Weights of a small GPT-style language model, trained from scratch on English Wikipedia: gated attention.
Each number is 128 + 24 x the weight over its row's rms, rounded and kept within 0 to 255. Layers, rows and columns count from 0. The size above them is the row's rms in percent of the matrix's.

# layer 5 MLP down (transposed), 1024x256, rms 0.103, rows 306-318, columns 128-255
size [ 98 105 101 100  86 101  85  89 100  89 105 110 107]
[[134 157 107 123 125 160 165 160 126 163 112 114 147 161 164  98 133 122 134 124 136 104  94 155 136 140 113 107 153 129 126 154 112 129 125 136 110  89 153 124 113 166 107 169 105 128 117 131 158 115 144 160  78 149 137 148 148 156 159 113 141 129 145 136 137 143 118 154 134 121 137 147 106 120 109 139 152  83 133 143  88 102 149 109 145 126 131 131 116 121 150 169 145 141 165 125 120 185  89 117 163 165 136 125 112 136 164 118 105 103  75 127 116 152 137 161 146  85  92 109 154 119 144 123 126 107 154 145]
 [136 105 146 130 121  83 123  90 120 113 107 119 161 149 135  86 163 137 145 142 111 113 112 142 130  97 141  96 130  88 156 167 151 147 136  95 141 130 146 115 166 155 119 153 102  91 115  99 118 135 133 135  93 158  81 116 146 105 177 149 133 130 128 127  94 147  96  99 140 107 109 115  87 101  96 105 136 156 102 119 102 147 130 153 131  52 109 115 152 141 133 142 156 155 125 134 113 116 118 136 112 130  67 109  91 115 138 146 124 118  91 167 157 158 181 121 109 104 136 115  88 132  96 137 172 123 140 166]
 [131 143 140 114 150 121 128 117 118 120 139 125 136 151  73 124 182 159 119 108  90 128 154 101 170 131 121 117  86 115  86 151 154 128 118 108 146 130 151 119 134 113  90  99 110  82 130 163 115 144 121 160 157 141 152 118 117 131 105 109 132 101 116 143  95 137 137 145 140 157 128 164 141  59 128 116 112 148 162 142 165 148 151 138 173 116 155 105 130 102 111 122 132  72 129  81 103 157 112 111 114 157 111 103 126 103 132 131  83 117 114 125 178 109 146 123 117 138 117 176 145  80 101 168 154  85 114 162]
 [166 114 167 116 149 110 101  94 136 129 123 169 127 129 110 132 110 107 160 107  85 128 137 117 131 143 124 161 124 123 155 121 135 162 118 119 128 123 159  91 122 101 137 110 150 110 134 124  98 121 148 119 137 109 125 109 142 113 153 136 113 161 117 131 103  86 102 148 129 115 106 152 138 129 133 103 145 144 162 175 132 128 124 145 128 102 114 131 140  98 135 126 137 118 144 173 136 109 134 105 161 143 124 143 148 129 131 108  93 141  92 122 126 128  93 120 158  68 140 156 152 130 112 110 133 173  95 144]
 [159 105 117 174 120 114 113 164 151 114  87 131  93 144 100 151  75 153 121 103 103  95 126 132 155 119 139 134 169 156 129 170 128 133 122 155  88 121 136 109 133 115 110 114 147  91  77 150 133 152 113 140  78 134 119  95 134 117 126 122 147 135 136 140 142 163 150 177 155 121 137 178 131 109 107  81 168 138 148  78 107 153 134 109 112 153 109 127 113 104  99 126 143 124 128  99 137 125 149 119 139 110 101 142 139 138 156 135 127  99 153 133 152 115  71 174 105 108 137 115 112 127 161 112 184 109 138 140]
 [141 113 124 106 152 149 131 142  96 188 147 152 129  99 136 170 105 149 156 161  96 165 146 162 113 136 138 124 136 140 145 139 153 152 172 130  89 123 119 149 120 128 120 110 129 143  78 110 118 103 111 111  89 115 128 153 102  99 143 143 122 113 146 124 100 100 153 142 138 140 104 156 105 135 151 140 138 131 108 122 151 122 140  99 131  94 126 142 152 136 158 128 116 131 155 132  78  92 134 152 133 121 143 118  95  98 144 128 162  87 153  98 125 151 110 109 107 169 145 157 145 130 115  77 162 136  95  92]
 [127 146 126 123 136 105 135 137 150 110  88 153 143 118 130 156 127 162 122 131 150 112 138 122 108 117 103  98 151 110 109 119 126 115 129 141 116 151 137 135  88  86 178 130 130 128  86 100 116 118 147 192 124 152 127 142 139 131 101 159 135 124 141 162  92 133 135 133 129 146 149 121 131 143 129 176 148 114 121 167 146 105 136 125 114  94 150 125 155 137 149 101 130 106 130 150 168 178 104 154 190 118 114 190 151 102 147 119 129 182 121 114 144 134 134 134 182 105 120 148 115 127  75 140 125 121 148 119]
 [130 113 110 117 152 145 148 122 145 161 123 134 102 162 116  90 152 140 122 107 136 109 117 100 109 140 116 128 137 133 109 124 131  94 107 131 154  95 111 124 126 135  98 181 146 135 141 176 114 142 163 119 103 119 115 119 133 123 151 133 141 162 147 151  95 148 135 166 142 120  77 115 145 111 121 109 158 150 162 141 156 155 153  86 116 124 148 115 132 125 158 132  80 137 149 129 119 118 141 154 142 134  96 129 119 116 137 149 121 125 125 128 137 134 138 115 121 138 135 126 150  81  93 113 108 113 153  90]
 [170 109 132 139  96 105 170  89 150  81  98 112 157 145 114 113 143 138 131 112 107 151 130 128 134 121 137 147 132 114 176 125 120 151 115 121 134 104 173 131 157 151 155 107 100 148 120 148 110 134 134 138 145 112 133 156 134 143 125 153 137 151  79 174 134 149 103 126 149 110 137  77 139 113 120 119 162 104 154 159 126 168  82 137 100  81 106 146 105 107 115 128 131 101  98 146 109 154 107 143  96 127 122 105 134 117 103 116 121 133 125 136  96 108 119 126 163  77  93 125 100 164 152 117 142 153 115 137]
 [118 146 127 134 143 161 163 108 146 171 126 147 101 131 158 114 173 130 122 144 108 142 119 126 111 119 145 129 143 140 140  84 142 139  94 153 160 189 141 109 138 100 139 156  79 131 120 121 122 108 142 106 171 110 105 128 143 138 136 127 133 129 122  91 149 111 130 109 144 127 119 137 154 124  83 149  66 132 129 131 145  95  89 131  83 156 132 111  90 161 154 155 107 137 122  80 125 121 169  76 140  98 137 154 145 141 150 148 125 138 164 138 124 141 111  98 136 175 112 148  87 158 129 138 150 162 154 143]
 [149 151 138 147 119 125 124 145 121 154 123  91 110  94 107  93  85 107  62  94 142 118 140 152 109 113 140 128 116  82  99 121 147 137 130 120 124 179 127 148 119  87 115 152 116 106 117 146 147 108 161 124 133  93 117 116 139 140 141 148 121 122  68 119 113  78 140 151 157 160 104 121 135 135 161 132 126 141 150 127 159 134 151 145 140 132 111 150 115 100 118 118 109 159 144 172 141 129 120 130 145 116 102 130  95 113 125 130 112 154 117 124 111 126 134 167 133 160 135 139 112 120 115  87 144 117 107 118]
 [103  99 163 168 140  99 151 120  99 129 118 133 161 137 130 128 126 112 128  98 149 138 165 117  81 143 120  96 123 136 125 101 160 107 111 106 166  94 156  76 118 136 185 112  84  88 104 118 165 137 148 122 142 111 138  98 121 112 117  83 149 103 124 164 143 103 156 114 116 128  82 149 127 153 167 141 113 133 146 134  89 136  59 158 111 166  96 149  93 139  95 118 113 127  98 124 163 131 104 105 109  75 108 124 139 131  95 109 158  90 125 123 151 131 142 147 117 134 161 133 130 103 150 144 118 122 128  81]
 [122 101 166  97 126 106 119  96 118  95 170 126 132 109 128  68 139  80 155 105 115 130 164  96 134 124 115 179 150 112 159 132 102 114 143  86 154 106 165  91 110 133 144 146 156 100 146 145 117 136 112 118 124 115 143 108 107 130 103 119  96 116 156 112 139 122 122 116 125  92 140 118 145 130 130 123 138  96 142  99  96 134 113 150 148  84 147 130 145 104 142 115 111 168 114  63 143 137 125 118 127 125  59 169 125 102  94 157 134 134 114 104 133 121 122 100 114 137 130  82  89 130 136 139 107 178 108 169]]
# layer 5 MLP up, 1024x256, rms 0.117, rows 307-318, columns 128-255
size [101 105  97  96 100  84  94 101  88 109 113 106]
[[105 124 138 118 134  96 123 147  95  89 132 117 163 103 165 103 111  82 116 134 112  96 106  85 106 129 155 105 134 124  89 116 107 160 102 129 173  83 163 180 134 131 158 116 115 130 157 173 135 127 106 151 114  86 128 110 137 100 120 149  76 134 133 119 128 132 114 145 131 143 109 112 144 112 117  96 128 106 131  90 140 118 119 150  96  99 160 106 128 186  75 154 120 122 127  78 137 117 128 183 101 158 117 139 119 106 132 124 161 149  95 155 121 118 157  73 149 127 127 104  66 120 161 128 114 122 148 115]
 [107  95 143 115 103 120 211 134 128 150 125 140 152 130 128 134 131 146 137 104  97 166 121 148 109 137 122 109 125  97 113 114 123 118 133  85 117 151 114 108 132 157 136  98 124 118 119 137 140 100 118 145 135 135  99 132 163 109 137 140  91 105 131 127 171 134 122 147 131 120 113 146 121 111 136 135 121  97 101 124 171 101 111 160 108  68 139 126 144 121 120  97 108 130 139 123  93  98 118 124 131 130 143 110  89 145 136 100 106  88 135 100  90 134 120 116  90 131 173 121  99 131 130 153  96 109 147 104]
 [106 145 130  89 129 141 129 113 146  88 154 146 129 129  84 171 122  91 105 156 120 137 164  91 112 158 100 117 142 125 137  99 135 112 124 107 148 140 159 142 118 133 138 108 112 124 163 135  78 167 128 105 111 116 127  94 152 124 129  94 156 129 171  78 135 136 136 108  80 143 108 160 138 130 151  98 143 122 132 137 141 131 120 159 156 184 117 125 130 103 138 106 119  94 135 162 115 139 155 125 120 108 145 145 119 135 157 112 158 170 151 164  96 164 155 128 146 120 158 107 124 136 165 109 124 140 124 109]
 [149 108 131 147 114  90 145  94 153 118 143 153 125 178 108 195 151 132 142 126 133 142 135 151 100 112 140 149 196 142 144 131 161 142 128 148 133 154 125 142 144  99 158 123  97 115 116 153 156 140  72 142 174 124 138 139  87 146 148 153 113 114 124 120 135 118 102 116 114 149 135  95 181 132 124  95 154 120 137 158 115 111 124 114 142 100 126 114 162 136  79 109  98 107 123 158 114 120 176 124 115 130 139 120 111 145 118 119 138 128 143 118 131 110 127 135  95 122 145  77 114 147 113  93 180 150 148 102]
 [ 97 158 136 142 115 159 117 119  79 185 162 142 157 123 151 143 133 136 109 121 136 123 129 126 132 151 123 132 145  88 128 158 167 145 128 143 113 127 112 133 150 120 168 145 120 132 147 122 145 110 108 101 152  90 137 144  81 111 128 147 105 104 105  99 137 129 113 139 129 133 109 107 103  97 102 134 106 114 106 150 147 100 185 159  84 117 148 117 172 120 127 102 128  91 140 123  83 102  87 168  86 148 120 117  68 143 101 134 125 111 128 126 145 118  78 107 120 147 182 106 165 124 116 105 154 133 145 104]
 [166  94 148 137 149 111 110 105 121 113 139 122 114 106 103 129 135  90 122 109 134 106  98 152  83 129 137 118 118 112 135 150 126  64  99 144 137 132 131 152 102 136  88  91 146 174 159 133 137 149  92 137  79 138 110 123 125 123 124 124 131 139  87 105 171 112 141 121 149 126 129 148 142 139 128  87  91 153 157 102 144 162 165 109 126  99 125  81  97 137 134  97 140 147 115 102 138 146 127 131  98 143 153 150 134 140  69 138 144 147 105 143 158 146 131 159 142 159 122 103  98 130 167 151 147 209 111 177]
 [ 80 140 108 128 151 128 162  57 148 146 135 138 138 111 160  93 111  90 121 154 128 135 117 124 107 132 155 114 123 120 104  99 170 105 151  50 130 130 104 125 110 123 147 117 129 129 164 128  94 140 124 127 155 130 148 122 121 106 155  82 132 109 111 127 135 140 119 102 143 125 100 135 154 130 115 129 125 156 148 118 123 141 107 130 101  88  93 118 139 158 134 130 149 114 127  72 141 113 153 119 134 162 115 111 152 145 144 125 124 157 151 142  94 162 123 103  84 144  83 123 109  92 132 134 118 160 165 147]
 [139 132  76 170 137 102 121  75 107 117 116 150  52 135 127 174 126 141 108 149 127 108 125 103 113 156 143 141 152 115 112 114 146 105 143  72 131 143  93 185 126 114 137 148 147 136  86 129  86 124 105 127 164 146 143 145 120 107 112 162 148 111 138 129 131 130 120 104  73 129 126 127 151 122 118 133 141 109 144 120 192 131 128 137 130  93 127  93 142 138 103 123  86 138 112 123 155 133 154 129  95 118 148 112 149 148 109 100 144 147 110 124 131 166 148  89 103 117 129 110 109 145 116 146 143 155 157 107]
 [141 111 147 158 149  93 172 151 109 175 163 123 142 133 161 133 147  84 124 159 114 134  97 105 115  91 114 136 140  96 101 129 104 158  90 138 167 138 125 128 110 132 152 136 137 127 130 140 112 120 137 115 144 120 131 130  87  62 113 124 104 140  87 101 153 116 157 120 117 143 119 130 149 166 118 140 136 134 114 131 152 133 156 146 138 152 107  81 117 148 140 163 124 112  91 155 102 129 112  80 132 110 185 160 140 138 100 136 100 107 115 108 100 150 136 165 101 160 131  91  71 109 170  94 163 130 117 121]
 [128 165 190 148 141 102 160 122 106 124 142 145 114 136 134 111  96 129 103 113 141 128 152 134  82 126 121 134 138 186  88 138 123 135 119 150 137 186 161 142 146 156 132 161 106 138 173 124 156  98  95 136 143 135 127 129 121 141 113 132 149 139 158 103  97  68 129 133 126 110 139 109 140 104 119 160 137  94  84 102 127  48 125 128  98 135 114 101  91 129  79 111 130 152 147 138 157 134 211 126 125 131 129 142 104 203 117 110 154 132 144 138 130 130 131 118 126 159 174 121 110 118 159 115 173 114 140 144]
 [131 109 131 160 133 107 116 113  76 101 133  90 109 120 116 105 122 144 144 108 110 129 137 127 156  97  97 100 134  84 160 192 175  88  95 171 154 121 125 153 133 164 136 139 126 101 129 125 127  68 168 137 104 133  69 107 127 124 123 114  90  76 124 124 131 106 103 118 110 198 114 144 122 130 100 120 114 154 164 164 147 118 128 130  94 143 144 139 127 117 126 152 127 175 130 111 137 132 138 116 125 140 116 100 115 149 117  95 124 101 172  74  78 155 127 132 158 143  97 134 143 153 132 113 125 112 157 130]
 [137 125 124 117 125 157 122 132 129  83 138 125 139 130 169 129 129 109 156 120 114 108  95 103  91 111 123 126 117 127  86 122 140 134 119 137 129 158 140 102 113 129 139 114 132 169 129 125 106 145 102 155 134  84 160 129 110 128 140 119 146 113 155 127 143 126 139 113 148 164 146  67 132 164 117 118 118 117  99 162 115 150 130 184 107 126 127 132  88 124 145 136 145 116 107 109 152 103  98 134 108 130  83  99  99 138 131  84 136 119 147 154 132 173  97 140 148 186 165 118 156 132 156 135  89 156 148 132]]